Part of a small language model's weights.
Size: 4 heads of 64, vocabulary 1074.
Architecture: LayerNorm before each block, learned positions, biases, untied embeddings.
Training: a variant of Muon for these matrices, 12552 steps.
Each number is 500 + 50 x the weight over its row's rms, rounded and kept within 0 to 999. Layers, rows and columns count from 0. Numbers have three digits each. The size before them is the row's rms in percent of the matrix's.

# layer 9 attention output (transposed), 256x256, rms 0.0399, rows 252-255, columns 0-63
102:500468492592493461451408630498452425463500426475566428533563530498525466606509444494523495491483444528511456530467453570502447529477625475434459541564455512473515466429564569548499457557476529
103:486549603461553442478515580529536492452570514475522500505350501462497430576407506504495472546490503392593561496565472526497512581534517479548381545575524537454492537433535440566547619450421565
110:484469509631513391489513451465557582581478436503487521531514532438418414573511538513501447555580528578488479513559532463495530541498532438492443484460498470481483470452538488426480536394601430
109:587482413413476589531477526481395480489492531502463525430465498448522450404488521488472507455495494435498569466461477587421451410581497504466580513515577531473563456469527457511633569531480548
# layer 9 attention value, 256x256, rms 0.0322, rows 253-255, columns 0-63
101:398515542561506447437423320493434520512517543541522407444407454433443507481453380501510539479479453549459575499470596510392534474475463486500507464505486488522539515571539501625498394497520506
103:456516517504463454479513515457442543442475531619426544505497485495457411468536541498521579584536495480608525520547459504527491460472474533522576509505480476515530504508554499381433525462544513
104:530429441539521508506519528465458478574474577437525479525493445413468516510545479485480567475522515541501480542542583485562574442572537549450364515500514488568588528500506512555591421464425556
# layer 9 MLP up, 1024x256, rms 0.0459, rows 0-103, columns 0-63
106:524455512457510598527467441491555495515428570494429527537520497433548534446446505405505493541509528553478488473471464504462402540569565482519547506461592529490510499451496491513518465562540494
094:470506440516462575544524526502603533480504469504508517488561470442500444567474537463525518567466482484510482448545457500504355531494581498532470496416478520489531559457508465490452538486457598
110:504510494549506548437469517512423500509419539447498572578361484463522543519531567490472522437483431525440431470473556523502484456446506536412441545400601517498498476505465533503468551540500504
096:457532542555519499511520542495483482574502463455460512455606528540435529441446533435564559477417561556489505487550429472596470570501468463548451485423498415578545453559501486520578429495427551
096:507474580542494593525494475472443535494472483557508548521538520441590462533515452542498410543481508550554541502590489495431479553452499541490444464484487451543423452574406553470492457503609570
103:500555468580561496507515465511532455557463471496495409521428474523524556513531526483542588554480519524493545417519489513487625459492536447554544468530470542403497497420461539480430492423459524
097:536521606454611498513512429455605475485490517532477431394516507488438528387550539440539515498495566599549412489457533524626494513551437572487526388554574496497511519442531505434509465424453446
097:433490591464486606460522500581414476474511465573474323435501554471516500500435522487498550481425436500502484542539487518432544511501424495493498517536502525489564480406360512479521525558427511
095:515546436563520457600457503533483599592472485531579523485516517508404533453479476515367498520443465530452527471489550436542476479583447507527522439484505480530519462492429482502502564585525418
091:519578543475518513488550523491409475542523449441530490594549426515532486452500478493404508523570611480533522497518442485489559461479456401451538483424543398523428478550553480524399430510632421
102:462544550513492568440550502408516492575495456538557444518455528504459498452555536424485412535593552403474576491523442503533518529534504483528542509465540516487414449532565530396584474553597379
107:470557446590510527525551474451539449445411576570541483533440536449488431571590531368514395386485575509556525493565452480497474515458539569467527559491446466447484497471494475419480530557515567
105:476468562584531459563513446511427545399615460530555540466499480635500466566525496444519499480562456493585422476508475421448525539516517543469456585466545581518446574483464446499521559526470545
099:501544444578559491551453581553411608577451436539531418576470537527502414462580542544448551490565472613547472529549494555457508552544507517487471492459392490557519451412541527544440522487432503
089:393512557594462517431496490500469434489535556497543569497500464530460508448511456559528489528469528484487535542585459636511489531429493498461389498490451509613401514484446460507578535509567509
100:503584597514551464517461502591300498456570425505427464531460504440550513492464527485587501423498490551505584503504476520487512517446444481554512553523518544467491506445522494560528490529594558
122:548521501426511505545520553502460432436566525536480495512448539470461584486484523565594586568385601474507488511474538462541501384488429494527415545513528558452596477409482536474551581512472529
093:506405519494456545516526463473403502477558511512519453491543529400462495558479482497494495484500579492582599493449501472464494534436488424406467553673451450522505478478562545497501498492461455
101:498571588585437526607502523426490528570568476560467552440495528513543437512455544566516495504543459524564509374534575419557529505482449462516530463458584505473497489484487507424409475575405487
116:515494454579542502528459461508517502453515478459496409514552395522519384552527541322489430520405457451550507573513423463497447453498521482500518479525461517498455452619424439610458534556503472
102:511499534541505490576506488501627475428502442479570582535577481453492501464488515464537518527363529504463500537523468541529615502418437559553496379499504524518458586453427504485451541433474442
105:453572509479531422476547462528493552579543441474510396452438557481505555496556439491550436520439524481522441531506514519539484457538531500497558507522455511593506439633518433508470506524452518
109:497495599549496462532529380526525448442543463563585606460412466519618502397495493525446587456496485512613526550562541530504559596532500511601486468523497475515518489523464514563514552493467461
094:497523537472546470501574501433488527540401479550505546504556566578515509424470479558526580528380448540492536479443603472496463410408474504374496495397484502435485428542518524422473569480547440
099:624391587443381622493494482463380543505481517477593512444386510512504553422441511463500519418494439491498517525527456548535515422510476467549474597499472530541448396523527415559521537559591508
127:402463549533476543456527488567511484506493511400530545396558458481458587370505476495489486512470434489512486547513546519549553425530472556505502525537511535513416514531466445533529507528421412
095:443548425473490424416467494540517494486535415496547455529478547452558474424488487515498550496514519483488426376472597523448524464529561521473634515453496561564506633434549520395472537454534476
100:506481560558463423521535630498580554527458496531496491506462460533492558476498514397496619534568541590518425429520515453416499646487486508523480482517484428513459496524559376432527537560410531
096:487467509511561501527585554576483462401459529530513540477508569404536405579551424587484592413468518497476527578440461469523554508573501435501450522527469507496479452441563505518468516499420447
100:430548450473531460478501515414490583540533608492548475574437498462468516552459490482468469496526432461470467406422474478566542457539487571500515483392483518561468461589573501487415522499450376
101:491580505384564502508577532460499559425504399487550478494478485461489552417587486521532462397479553473511570547510477463472475574516552603499504492476480506518511548485531498530515509531577422
099:549507548538534509549492371514528420448496490407395514572566404468514528410563537470457539482478490473508511515473575575583495492447494460523528489539516410530463505396510500510553474585471496
096:530499486545470588551557513514484476470523520559400565573435507442555566467574612454461493495467484522542464441613481503516443496593538554450548470495494492404529514405402518519427432457579476
102:556588466432513524517532476484454539527447478596471460455475452506478460405495504446537517521484474583557424546482498537528590366487467549563473516583516471466525507610478584399488484485488489
102:602516511522480499489521450443441468514490500529532523444491439393455526543618463464499519462545409541524586479469427633516466523478521572518576512445459546491498560544436496450421500565424554
102:428487472506466457544445507582460507524606463465521417514565559538497446454442511415531531573544520499498447581565633600438497539586571444583435559511503462479451490501533437555502504584523483
093:527543541525480448435482572452444538538467486514453479388608488537479537475545546485519512493492493515530516506521456539517483419504418447566511475478438513601371454516438476496447509555384439
106:526456581466508392497497516549446528481500433458534569414486468431484518492434589505411533526541474532517504424490580559512496621588484529425454568541423467461468590487514512561391522542479549
099:545590502543501464468467498521460471623448397532443468594487536428456523475525541525519434497478502532507459533590556449469589512530477497466525439540493491460449496364501498525448544569479561
104:513408465533472507469561420569455438524504444583507469534506506474464476524549468460503478533502568593508546473548483548512481415444521532450583523533564563549574496580470512557532558472457482
102:423540463572468458463553448605483432412494467529570451427499450418523516497479464464474434495504519498578458495520528494535490469480505552572461522573449453566584526522486510607411501533512379
101:454432523480444497628448487496557446495460300487518523586455464465514560411580479501569588369567462470521505582528512449404492470375533481472549514516516484529495505497478519420484491487464460
103:397489511519428488564523517533507564449450469475497533429414513509525520489498500552548463525590494502402485425523458425520568547507435453484473514522506439513598504526409503498539477384409487
085:432478398487517520530536526398493470499488520505459542431528508450515506513560575578594548465426549512492663558512566481534494457455442510567393477543495437550504498482523450538477509529495438
106:488454469520479528559506558505570579423493503483441486415535469451425509512538396502560497518511460564499536489528530518540495501460453475527460578559524529514540484525518565462409548466487447
101:494471485500460446442529495480465529483527408472499490516443474531470458453493468425466480534482517465622502493488564465430510453476438521453480588544435509541434555572514428513424503517523439
101:395467458516491512537446498590535494524520502429460517452540524583553514518513506488513519426548525557393419493526532455505574434525598540478472477429456491485617544533533531472468500556525424
100:491479542464499543530588476553557450566507510443441411621550503544435498504521628470542534506508480545501481590498518497568528485442536486550515428529506551500512490515598487515531465410522545
101:540524594435518484476470443405484540508523527553500529443380482520570443479557542466517466480485475552554525473389442504612516492504495437528508430492463452458516563590457465473498521516487477
102:517588504447525556455529478445440478505526579505563580516503522476592527518592445455508402516445475506519498499570462500496411497402443456615525482470460522476439513477531545590481465528464441
101:528478440533373540554448541447572461479536494491568444492508427477421534537466559544496528452477461554623473487481499505435535474483514473607495468457538467639426484570479525494448493526488549
099:434487504510587477486465457556540487477561455522476613494668515455454489520540542441488490493584547560474609542541479526617537561458556431516440467499421492465434508544498533477609487523531514
079:403426451559557541519556590546471461467531493494504481422489567441466487466497449500460498568581424516505483440493446488549653447504568410491533515518462488403461522461424417478480569575488407
099:485506487537479519493423529463436416490547524454524567486445521453465377548469542462559547427534599516413480545573486540561472495521530507518548465546488424625505527416509411440552484403534476
094:487535369527550553498558543496562561426458468451455488461492572512517483420573516527480520506538447546494580532476460517575484560468515438460422560524516500547510574457473526520469498508547543
097:451450496483550494454526438540478429619466530502536477540545457477436423413478492553532537514453528621503492551589516510491589355389537493525441489513527489572473525555481472534433491523627535
109:509344510552486569450472524499480505580505481566416468558460532488623442418547491513468441455431432504472481508578557482529504469486426602582582514483555432535550477521530554492461563526418517
093:473519467584448531547404455509512450559562494483578422508506476487556436530489480506469467525430539515453544466555501537441508546445504617512528452550543469515505416468398500525474467545619583
093:467494430497529433495551624429506555494521513561485445490491533578496512500530468446458516426481483567465432412523527434421550505550502633467459522525494546584494423514572496510448489487434436
101:504506448471529600603546453537447561524473445641403382470539511550489490484541454442595507383515478468482530470530577654536427523491562568468490489481488554596407448367504531475510540511535490
093:588486503605481586432500462472474511527439495477615483479503534526458524596468507562489467535440493571460588469559538482509437534549563552563465442435532507476493447526442501540478458521499521
107:529455446495523526516488564460470589601522464478416513473484496530494491436613574538510547499557557524461417454576466551403519555493524512526480378532466495525508431481482387579496483534587548
081:531574470484532517484532483446505536489495519461569423588452580601496546501524530473574450538441473492532563502496465490579456582544523503541399552434490445490488372502507534394459483602626524
106:524561442510597458468518539450516450590535483463470474498487562501517417556538535527545484521417387593632483502521443535469488537503505528466523641475489490517481549418492554453514531562617521
104:469435463489498529547596494474531531518450475474525413460593599507404553534521569469622504422489469531511566499479487483522492419497563573466444494585519534568570450459418571470494471541461451
105:451459562499483540509548486480567513526521493488502559469357478621435465498573496438452514475541535480460527411480471452521482549437463524444580531440531511563529420584550446452483505543492492
092:456558554472494487595503535443610413419491455571541563423433457449471571425456541555504476517476538470420490492463517526435494410364481532477545477445441516464516556447512553444583529471534555
113:538528544543562567479501519523408577482509473451494420516591520436584545490456598418563577402449445531530474508493510540520544471463562534603518412483418514565510435443448510408475572472535531
108:502420509552523454551420592446548470445466495502505518508391523516511485462499592495489454415501426488616590542539521464477513425425508505399445468551494483473535456546509563590462448529467529
113:507484498463414580430497546521501468582500464475470510513527491472598530504457465489461554513492472581459597452542440587407492453473513463531585490478551459515427462470446532594495610487496480
092:528499563571448521483418450508476458570544627526476468482484548598548480596525482511515459475536479520573474483450515463405588483406459470497528476437473506555519614568479435516570488476431539
097:377592316466529526540510456551472531539534477545606558427508578477567498493493494476464537484403458578595467545493466508495446482481527506480456519446481538601498449512480451535480502525468445
105:452481536468581542540534574539559561465473460531503501574390542547476566513507453546445364590487448491541461413538455527570354507462498511499529504482489494509453427495516585526540468559568492
099:485439571434484527505457491435518446463464569440519463549464543481477499419578446439460635590511499556527544442538513502561591568527532485540472513481383476586543472509518535483551460557505471
093:471438603544457446502477459527470473511551480508493512501579550432548463446495608552559545392529573470446461383466465538432561488446478516588462449478547560551460492539503584491439458505492549
103:502502597526464565467497454434555593458521504445554468509426408619459515489492530487466478426600489509589421451540548523561487586451538465491479459403528483612502439530499498537517434549473588
099:476439480466419494522500542520485616533456510528559553521497420441478450542439467402541564453458544448618488550501516457476497477575467443432521452476415433527499527542478610505445560499513490
097:439431480504549518568515556528532524468468513440441511552464539537506583446546486477465526506484538530493481542452602516486540474508536541543507475490493542423503495626406445422468535505511490
101:468492487399599473543536593494557560542451569517525501564509500506496415379555521508496495444443425540478554500557570510519439427441469502442452519419511567453572572537527535454598560453420542
107:491528572491492522426556461492485492490484549566586485521523383493489451452538574472491527517566447540518527482523558458521531493493497376446530468518448536509542517462578578565480460510548615
093:455451487507484508509371573541422410504512453481521526452524561540445476517496514457463515557572429469540525509508497566528504444601528524503566504485475466462548572542596512519479454483455397
102:485486518532436546604425452561400553525565629553599408406520485477470489544542567422512511533501453580430498519463510507564583499505549563498474548451520519525472536473493578505469464495547539
104:589472495576540453490537477485489515435481468504506544481517433489494462544515450585629421458417546435507460555544499451492530556480559483459561617474430500503523534399430463590512546548473435
107:537513428465467522483560490485444548504501539452495501558491432451467489510455442525518607388349591547548490481477547493530440534448522509546509489535474540460482582504460436544460589584512421
103:554573514654475520478453467618469502492507439531490514581473391477515500474565461429485499451475492506549454528486441543650486579520514517408533465426449491544539496508529520540464563532501560
103:505581484509589481466436521440501514466417510550505460459527499545496470482490526515483527513481525479444530531529432448476383589502469538473431548508437553449452432504493577484460426518590570
114:566590499541488436403471481611507495549528485450582597491436431461519525557553486545441568416440448511473445476543399567462571500548486482535528484556534477525541484593482539376566573520515412
100:499586490428462501543442563474519518533552590491439502458515529508561534516552510512520609496563477482533545512438539517474486491604559496476447509495462516570488495458512523516533466468456445
104:482453502552529557509434501492471599502531526470595553513415394566475549504500538541411526474513426512486451543512509474437439454439452491511534592471428541552493615596534459463466359561526451
101:503491540574449505549537574402547581459454438490524428522511533479522505568486552476489473543522480528523523520400445549450629472446603491559418462446451496613449624601622529445445543563465488
092:458509539583502496489495404525450493469496433475418508544426428378479523541578493506504358467458440512510505479477532607461476523545533595543606450516459504506599507534488507537486487553414524
098:434593461499490535566527506515511444437376436531480547526512425493527424460515476551527605498540574522519495490485571473460552512535396541474446455524521538525601514530515409465526508388481657
088:475519513520513514449496494486598484461494487528499559519518543506412643500510566510510521447442489567479444454412487516575440499527524489459508452548499399543569498468572498582524517456517468
094:470496528505579500551520520443592423486522488500490477535530521511487595438574571497484505551557443484521556505422442525509475513569473537470592518468530469442610558414439621575441506484519467
097:477530543500527450524521460451507515535518589504524487419528509410521568460545526462452496502595585532471489479468479524531488402508472526431593493507528556443552512534531576532524547453521449
092:437365584515517563607495571486525524506539440455564539542510492447516551561512504497569527479514537540490473414502471443551486568545501476393446591467549545550573497439443565489544481440467478
102:483487567509527498523477552614439531523510492453525509404471452537454516537514566443499444465457462457520469487551576494478534569450371429418403506514490450463520626486470503505396559455477449
088:481595543499517513464517531489511446481549459491458456502503451559518533493516501483530525538592438631550522538538506508436435607458566532465535507489465537514447496403536531462496536563450429
106:423655529483445507545551498515487435500478538607450489521547489498466447451429523616418530531542480575423463544530438474446479536641544473495456384564496536405545454487462535521527471520540492
095:495478528529541526484429520576426546453532447434509475436499591526468478410457462516502581475506511544545607486556488534456449518507471458505516545513402556565430491454444459606515474519526500
080:427520520591474547545494461546531514449538566387590415526414492455513562531490465531483416464545383475411481426509418529455488524451428536518476394514528624520488488485555503529506543552498487
092:563483529467409528396540508572568429447488458537565483469447530484506508493556536504424468414506574505455428563602525411479469435485499457495456495456579389434551445528485519418509591561537551
106:495468539488485506460454419477470522526508609494485486514454502534516503533526485479483557493532467565535420451482593522527567494516543429546506513463547591479499523544559457539459494487509522
115:435500555464473492498491502496486535543490496471491546456427553503470557410524562552569500435485451504499436619495469485462557437479393512582530418571587482549462504514493525530435524592452509
# layer 9 MLP down (transposed), 1024x256, rms 0.0459, rows 0-102, columns 0-63
105:486466521530575489453527478421502524511470657461550455540551482499458419559479414596532468351489460477439458474482510501473471516353508457433406526465435530549546442489553440511501554507437476
095:595476470458525472403410517500463453457541510552542549535446479520452466444430510425520510501523607533578438478488561494462488482506568489468550421414567543501439470523462515481515491559491419
105:443474454489476531502543476403588545475613433508503471494549457569508478489504554540573438457530564542582529521478482495465506533499525444501439366537548383431501432437501466475473370357549485
095:415528573435563537423459516456495521468498501523481534512430503603527524494493482443503473426420392445530525464489563542509495478634536520507392508462548456482518519479521587538472478482582531
101:581534518472534500455487497427545570410481523468518459497459488470491492482452515477531496523490532419502533459503461585586525433397551519565395508502538506495489468450486613486445415458562557
106:531469416447554536473467455448533542436437570509483540535522495508510468542522414494494496446507538488564418449488537563571504540559415574420472509500599463607616483548583478494503477477483432
095:490478430585411475496530493513423505509456458467547561571467502531630462538517440631487504534497434422426524531520457502453485479501618414427485583406464480495476526548453463561471479571458559
091:570481460486473508562475518379466453534547568360521582539461493597597372525518467393463458539517469521478465478597585481486496528408487504553595446518495508478458533529593564476555599441556534
094:570471515459461476468505439438607423528498544527406513494525555503523497520503505485627466487589548404510511549419527549412387525427597521446461558556525631513532529446408428451540472577520474
091:501433564582524463547440522486504469574474482570499484489471582547455588518486488508524430405443424547527453505549546505484541431522537492468611549549409576485495545549482553518514530500419568
107:542451574461565475455553478549452578431589533456435459468525481457510517464621531496471495543582365578549576496503450472450497593463617452562518544500501472561455410606436540518419433447527580
105:418509532389520529468431508552521540439554508428476553417537526414493486396472471550573614565497397412446541576430457502517492452557476537549527376494517593538473572499516554629458550545557426
098:508538535428458550514563508534546489551385548487473495528504554398526540449455522508476530534499517467469512471525527474607515493505453450515422487471468462423531542510552426476500459468562483
096:465589595483520552524490527535583500425569539559543503440469475552578553510508618543524544459560521482521431482436452564497488471438495508487495431446484487467570445490372495514545600443559463
094:453482558484474532434603446501438452609471536525491437465412509507549531458502450381457545482481439408479427562505475433518474500483558417459511532477459490471623503528554443525550551516498580
097:489417516526542530487503445433669460496504586473495501456502456538521477607511454439465476506485483476572418482546538503556444468501487573523541494436521483442521468485485521450479554489525480
116:503447532464620550473473540458476506540496488604568396551527532526512518529605467453531539481484463421495526541458424519482455599571491444518502482470483419526536494565487516550466464615539442
096:520494476575469425526486451493478530482405590456485455484454462476501535511486492544552436563535509519508476438440556547631429522480547378456544480477515443473490563447533405528442509472566487
106:460501446527548553531540406489483559477491448406575427455439495473501450496466452583522478473556582513502479624414578517434512556531543423493543487389478468547461591500554459594524449480428524
108:484582505450421497484475529533475566481464576429502508467482576438412577541460475622465470430477546468452545521520461497480606486415513516411515403514487545476537550481591548337480454520512510
101:574495558444457512404570470498422558468535527475506534470437451542506532502518579483428474496617490461530533518472513539551533475570457413483477514400487434425547463393506351494540503480518510
099:508466503597544508539483519492430451474483520570476553467520415570451452515461528417470434453547500483504576471544462505538471500504459642560387518522508474460511457452540544479463484525471445
107:429519453458456544498356523480424567553487459414510418582477603419460463550533513514557424512499535470455441492408508493444429535454491567448522535475518563460516531478489468498501505509536535
090:475472533482557417489536516589539473432518534443539422546475493570567483579546499435531446519590517424524417499496444551584498545559540478505453445508525536480510508479517476509464510542487560
098:421528455552504490531538477599553509457514512560512436552482618452423469601481510532513416553441525558581515508542440574378504471552488482401563455523601478440554498541430467506553525516496533
132:506386469581386464481508570513548442449465512440481468441524494370483565472421478535539501580431469482509562470403448503468589377548450459501513483420558475470456531418515437469406526544502408
096:428546433483483617415453513391415512472604544473517517460578551477498520519525540463473496504490381593464553512532557476529487463577410515449483452572475486446543518502500466486537514514569537
103:520475556543526548517579551551419582475481542410479537435410531412484417422504473515537574500477389445577527500450478480530540386519485503457482584542439597486454508449443483520439499585471494
089:578547491534440579527486467478480520599532509517474387445485575526587562457476572524533393497499559534532540553510509519516508541460439571584497551481521506555414432514470507539544429450408453
094:429529545521528551604491535476479481476543467551431525454599388454499550537510531445576513505478568559565566533540509514409533570417545448513454567450467498502466500424392435535451494421516552
103:557510491528519553452450578400460422522520605418386538530534556544483554469485555612451555462563459506398468484483465464545444478541515392524488507516447518593542452449487479528505493602430494
094:480531438471497642497514475538547506421590498548507556564468476493518487630449566502536555477494446510497450476481394355554514474488522485557524421415467565485516451531471501510507588503623498
092:508487589462424506444536471520513554467451480499527502392505551433425491510504403600550468576508515391518532505432547524479526472445460505536455555494497417443454473540573498518637508512365537
110:405377486548435477501453494449560481466510505374547501511518559413529532536476572557501458524501584381462493456491562588502463589489541405474525438495498536499556483397524448576436507460519487
108:491579626446605490451494435431414437424506478470399537551496517548590510471513528530412504541432564492462543496518576507467571556466488525541424562448485461472446514470540502528524515457536504
104:526523472444586482610411531459496529502450563534437510491437388459510457417421492488416448499510466539535480438439408539457521560501479560485530499545407524572510455564494513452499512529515539
096:500562465490455542555563356506533444546678550434536553474495572452534525454509462505531412466518531548502555514422478549488530516474428602458528425521561602459611534548510461483477517531519483
106:439447550624456518515495515431480568525484430490572411550432497413451443539514464630500453521421545517476472547505567396455477464439472573492442530477472500548521491519426527442524495588479442
098:432395570477526469481490503461548486471452617521499482418448490546462415570447400428575506535445453469531512435443444484566501466482528520567506557508583509531532515628491459537476518490494486
109:443395468487470421484480481491579428447499465470565482437478585551504357461466532528523460447564434533537610589516488482534486586510522510512560516500481612491461514555429525427516567519567542
096:488435471421480482535515450392509557633457495525442543513423575530490507565508543442557495458503534464485541527486521454461447537555445526580502397505513481537496453497587538500433552559552535
100:531505445411568492444580513571492652471447556521525505451557515475555477478449388535489397564498532612528484511568453413502408531578404596567469562475560524456561492453461542448543514500519570
109:492535557524514532481586525505492431460515532495494496575493520527396466571446498419540581521494493581650486495518442489466456442479532434405478535502520588460458511504483411464457400475451426
089:503475573451501503518494602596478447513472476400506499531463539556441416400481484447500492496537452484467410461555549587608519455601546472493497555429533557478458465478506491560446513422459468
099:489533468582541483451495542520395481613415494456555486509490464591565456561509607557456442492521569553521479495552523509507531528441576489461505488432455519456408457579542432469536458486442558
101:524611502529503476503568471516637523505533483494558445436490515407438541590475476547543533464515501582474532489461465480463523495508621484507529548449491360460445534502528488481580491517502494
105:516607461516532497545457482555443553528544473485468502576414536404476429507482456563526516508504531590436548493557515423501479562493574496483464469454506563538536459459521483592572464426422591
095:407533525550538495546429461490430537492489551539524557518456474446518479479528465532522474457481538445474512542604521524502404509539483539414585560443403496438553602493485473507563525462620549
092:412454510609451481568479580574524553523463380448484492533523538538443519480482412545452506488565509405498515527591530484389556562519492581477536562484482531576535505449551484459533457497507528
101:488393480558570473495530521612502559499454457486449482454532530541437500482474504569531542483453499474481529524411499529395517551567449490416483534513596557522573544492441513498422502502541587
107:485593417486565444480546507381519529494490519458494468425558543453553573489538455427473409514473517603442529399530506538547485554518457557453500527546557472560488458444493557501575455531561467
110:478514452482531481440431451487555509533429522481613403521450518547416520551418564431490447582588523558540473461539478497508494488429460445480481508558443547567467458427502476466469541551516414
079:595426528627518489511607425486615552543502416532494546473554480469506506432431498523473470383485481463542561476443475558509545440524487463522427407532608454479495506526552472495511490481493423
099:556455459506476474512516543502536508626527468480559446512562456509596550487503450553564435517516460467522448534421497408544521498486477502522517483425493577421510483522464542557479517575502485
094:566473431519417470518494528513402489474493477547522545475445471581389554511468417564528530518490489529567449521433466413411540497503461461447523532580438455406422488484481454503540495558461462
094:474497483561521575570438595588495446481461530475468522529389549478470550529482459486500471525585527435457561511453425519538387500574412559477552517532454425509502431526415585479509499548524517
105:445481496539499456559589568540500584540501551399427505603564484490508371446519467576543465508405457505459492463515531409462580486504428533484529394488546477488558552478490510543465493554465461
103:444522527487486519501462426466471481567532515544523498444531473507469476404474471458471468469389483468549498552566587466457529519533392469492525459530494533499438428421554514473550529489626446
096:520511568424426503488515491473425508570419479478436482476517546527545480450530547475547488442521575541541481497465555496551550551522514488530511517458464560443389529496519431475545545475523485
105:543531484534523564495434525505503589626520502530487469492540484550404483502559520492498498537431566402483588520455626433540510478430461539429548530499563504477482480504555468404491539477558536
091:466591437424464547490482514541508458479496475517500470583512472522460540399447507513471513530593551524485425471414486516517493545459476525490497521574484482628542536446525486436506453409509436
105:514568458453520502549515546418522634615564452469533466479511579490533455516458587535510471512540515595427487433525582539393481485495565421533541472435424535530466398513550503433544484512443561
078:445479468446516439493473403567448541439508542533508457428547501547503483525488431449514601489509491504557513436511500434566596512562417493413435541445487505487406551483488514636492492521540524
106:495462456449532541480421502471575494466516456528559521463554519486594507507520499505529432601568524413533595563477569459553517459435481553459497406535557469506537506607449453545452553454549525
099:532578465492604515468325475464471404548488568478504554478412520493516437435486456469463522508517561471470473435525469429517532505535393483515565485541600490477484501546557485525464510500525462
105:559540493503512489431477447529507450433532468512482445503650441408527512508427558497514515443346482543507468576538551489458535447571482504527423425539555514476456559405414570501602498483472528
093:480523493414614402445505541514517571567531458437489531501558471560460491608546531475524557510528498505474514487523440547562537473543496587509478458497487534548518534444535528581395429566396445
118:532522550497522462556480439578498492500523424454524478551501510480441446487498498481463431542425443480603578613587416565435551523549413533510521452507493452536466520596517512540502504558512488
107:414456474482425498532556484524477477503455517546406442435559412474482562572561459558509494486583492593516434466498407529480548597611512519575483457431495544442595540530567536465553469433480487
106:520509455552486487510466466485473516385509540474559471486527505575451521425556462461500413400497474405534489530477572471611530607434521520458431481534435541591587543562537513434488426567534514
095:454606580541517508493507521492480518582403469538493466485463523539489526474484542478404496515454476520537508478517574476505538564581442463551498576539618491497463540460434561471522507497524508
101:419393474511594492528566549517480501395453448554508532495477480525427560406495450514431438543485508498484447507493489493412512499443509541514492470485383595445508519470476543533525502484437529
104:505534464521429526448475491473498527521469526552441486460572405528519431511525448520626512367484561503534526534478558521520581442508481508473403579538536542530515512521468381613462492481508496
096:436513474473564415446542464499510536535441360518450441607486494515523539523465505444475502551586466545579498441518478479507477531442423531528492489529521490521488536490473510540402494417468558
093:441513427576418494590493531464467527453492543430511537485443488527469491394470451503477443629496521548475572545547551494531525479492506422545451493525440578563440514494461533555425502557467510
095:527476423452560470508504518540430420516443460592487555511520669499520485542498479383477549526494526503420504526466498439449499420561485518429574523554459577444496519409517451397469547455503509
097:548576543559567522440502482357493464405490508451542527511533526519530540531535548514478435494414472555457495488534476529533527574460497483447429570590503585491503388569584482496572442468488458
097:524523472628470522579533460535519438628595431558531395449545446441448497438460390488518508485545488414504525491480546526625586469564470511450469521502485528463523573453508541534509497491458534
109:483454462603532564507487487493471568436498460535515494535505512408508533524493504490396478549550481448502438599469449483448608549501469451533576436471521538598504431520435477502438507505457488
112:526547440496516504564521523517447566330498485414433501555502525440522493583454587493563512556539492440518439542443475647465528599499539496452509416505440480476525558620459580370540547432488518
098:522611453539576520457439527472523525545515491525510472468541435409500490525490568566520537451449490509461421499535491501588549564416509431469519532436430450500508450501490477451566501502556482
107:594551505434434452449484539526526588441454535466539482501571507544492520548438437540488528439518495485571449533454529433595519519455521432494505524525434527550511508490455458520420488463498592
104:500533506515466604557426459570525474466441497548457467512499441540442505460545470470414524523497502532460465447512428502434504553478504601427541475473545485479530440509588622466553374469473526
107:447467423595553580501480499548496494508538509592488543441544566539489485546477543466429509577526536510487466500574462390469539479509415511526515490520515433517573543403495520491462537506463522
105:514451462505454581555511500429550499419450530529463549478510596478554626546607650598511502558506525524466586445523575484491452438535493410532572486506486476514476545495536564471491454547500483
113:578367487473559605447476544512529519442602548512578471506486435478382519443448510481477508510499426525507510486485424604541485590458537547468476554557471402446542520536480550499590513477541506
120:432547417514436465587446471447442486498593430533477438515541486610577484565409483519525550484595598514572493414535538564551425522535486490425446507460475558446483537573507532472432506419521550
098:502441502485394643462555501601520496548417474419478477601401428492480486489488458444469478440595476433486485450519547527492523506533432594505498512503545543385480468482438551473535488456499527
103:466506475501520424545540528504506526512506513385456478524414557405396530333571399541576520457485455449548412481491432458493490549369549532469567541502479510488508552532455552544434536506434540
098:507456461495525444532477428600511456521497519523431629410519463630483451417492440443519498524520515501534444421550545502473426507559378530416486538447592530403531397388437498608550454499635461
090:507567413542555487438551535517560484508518484489498567534465528524506510548507525505554513573544575532434508525479501563520429515563469411551477527482480485476526492426582476436542447455553467
098:436482492395623535517540512400527543604493511553509478483488559536516531508390398540446440459523469497444500536566476481511504505554478477360484438530498588585512462538491480474461424415506478
090:613432397428545447469458448599430535457427556494482444507472487542649440421570546458494513533399602481356465539443507464450530472600517530558460472483471510574465560499505579536574594556462561
090:534575421602503462476507444576485562504408529537522528465452544552504519598408474497491427480435494615467488427570553456517542457377450435586443532527391446458439438554489442433515516572471541
101:527471511596470445524472535545566442423388626535538510490457475530446456570443481518311488517472469530451428481479488578543458494508481444475533521503470515497458498555502404492438502537475592
092:421535383471475501330529544541534497535451473408503448496449546496608499457483475394441441460624577469547546464489445551458548446547548528604509565515560476548551539567578498524420470475547524
099:557491457476510435468514407442467463408408624515523455457493465463574429458467483540522525518524579516516514496518537500604483413562623501523550568472437586489575415577542567485503515599476529
085:479493472444470421540534463518388528481390585513551550422452503514488448561499423480527454499467477380490473425533571576517573508524465504501548492522593427433546512512525484510493453510486541
103:490410415584539414459487501500492503531520396440700514457466489480592515474533476465515498478430570376538464529485531604460510515301464565519556555491473469564481500569476466493536528486419507
094:398499504502507550544472493563525499475503533466391566486474503464471566580561473565416454457482435563522535493467469507530522449448450455490422536663504469476536564508445494528578433443536577
080:526511574387574514433456531476524495530551423540473576535567498585499502515492501437483535519451614575510536550543466440481531412544594505497496556436454371502481457479500529543445499419515492
093:526499451467466545589524456455418525543399486458531562493554523507523492463542464506519522580538444462471520452492473410497533491561526558521522482587521526478579579502438569589457393447508588
103:490508543434452460521466425530567515434548464484495596464476468503489481448518515465513455595478401526445510525479533552494458462542509586632501513510492465606488490432429570553438431510522441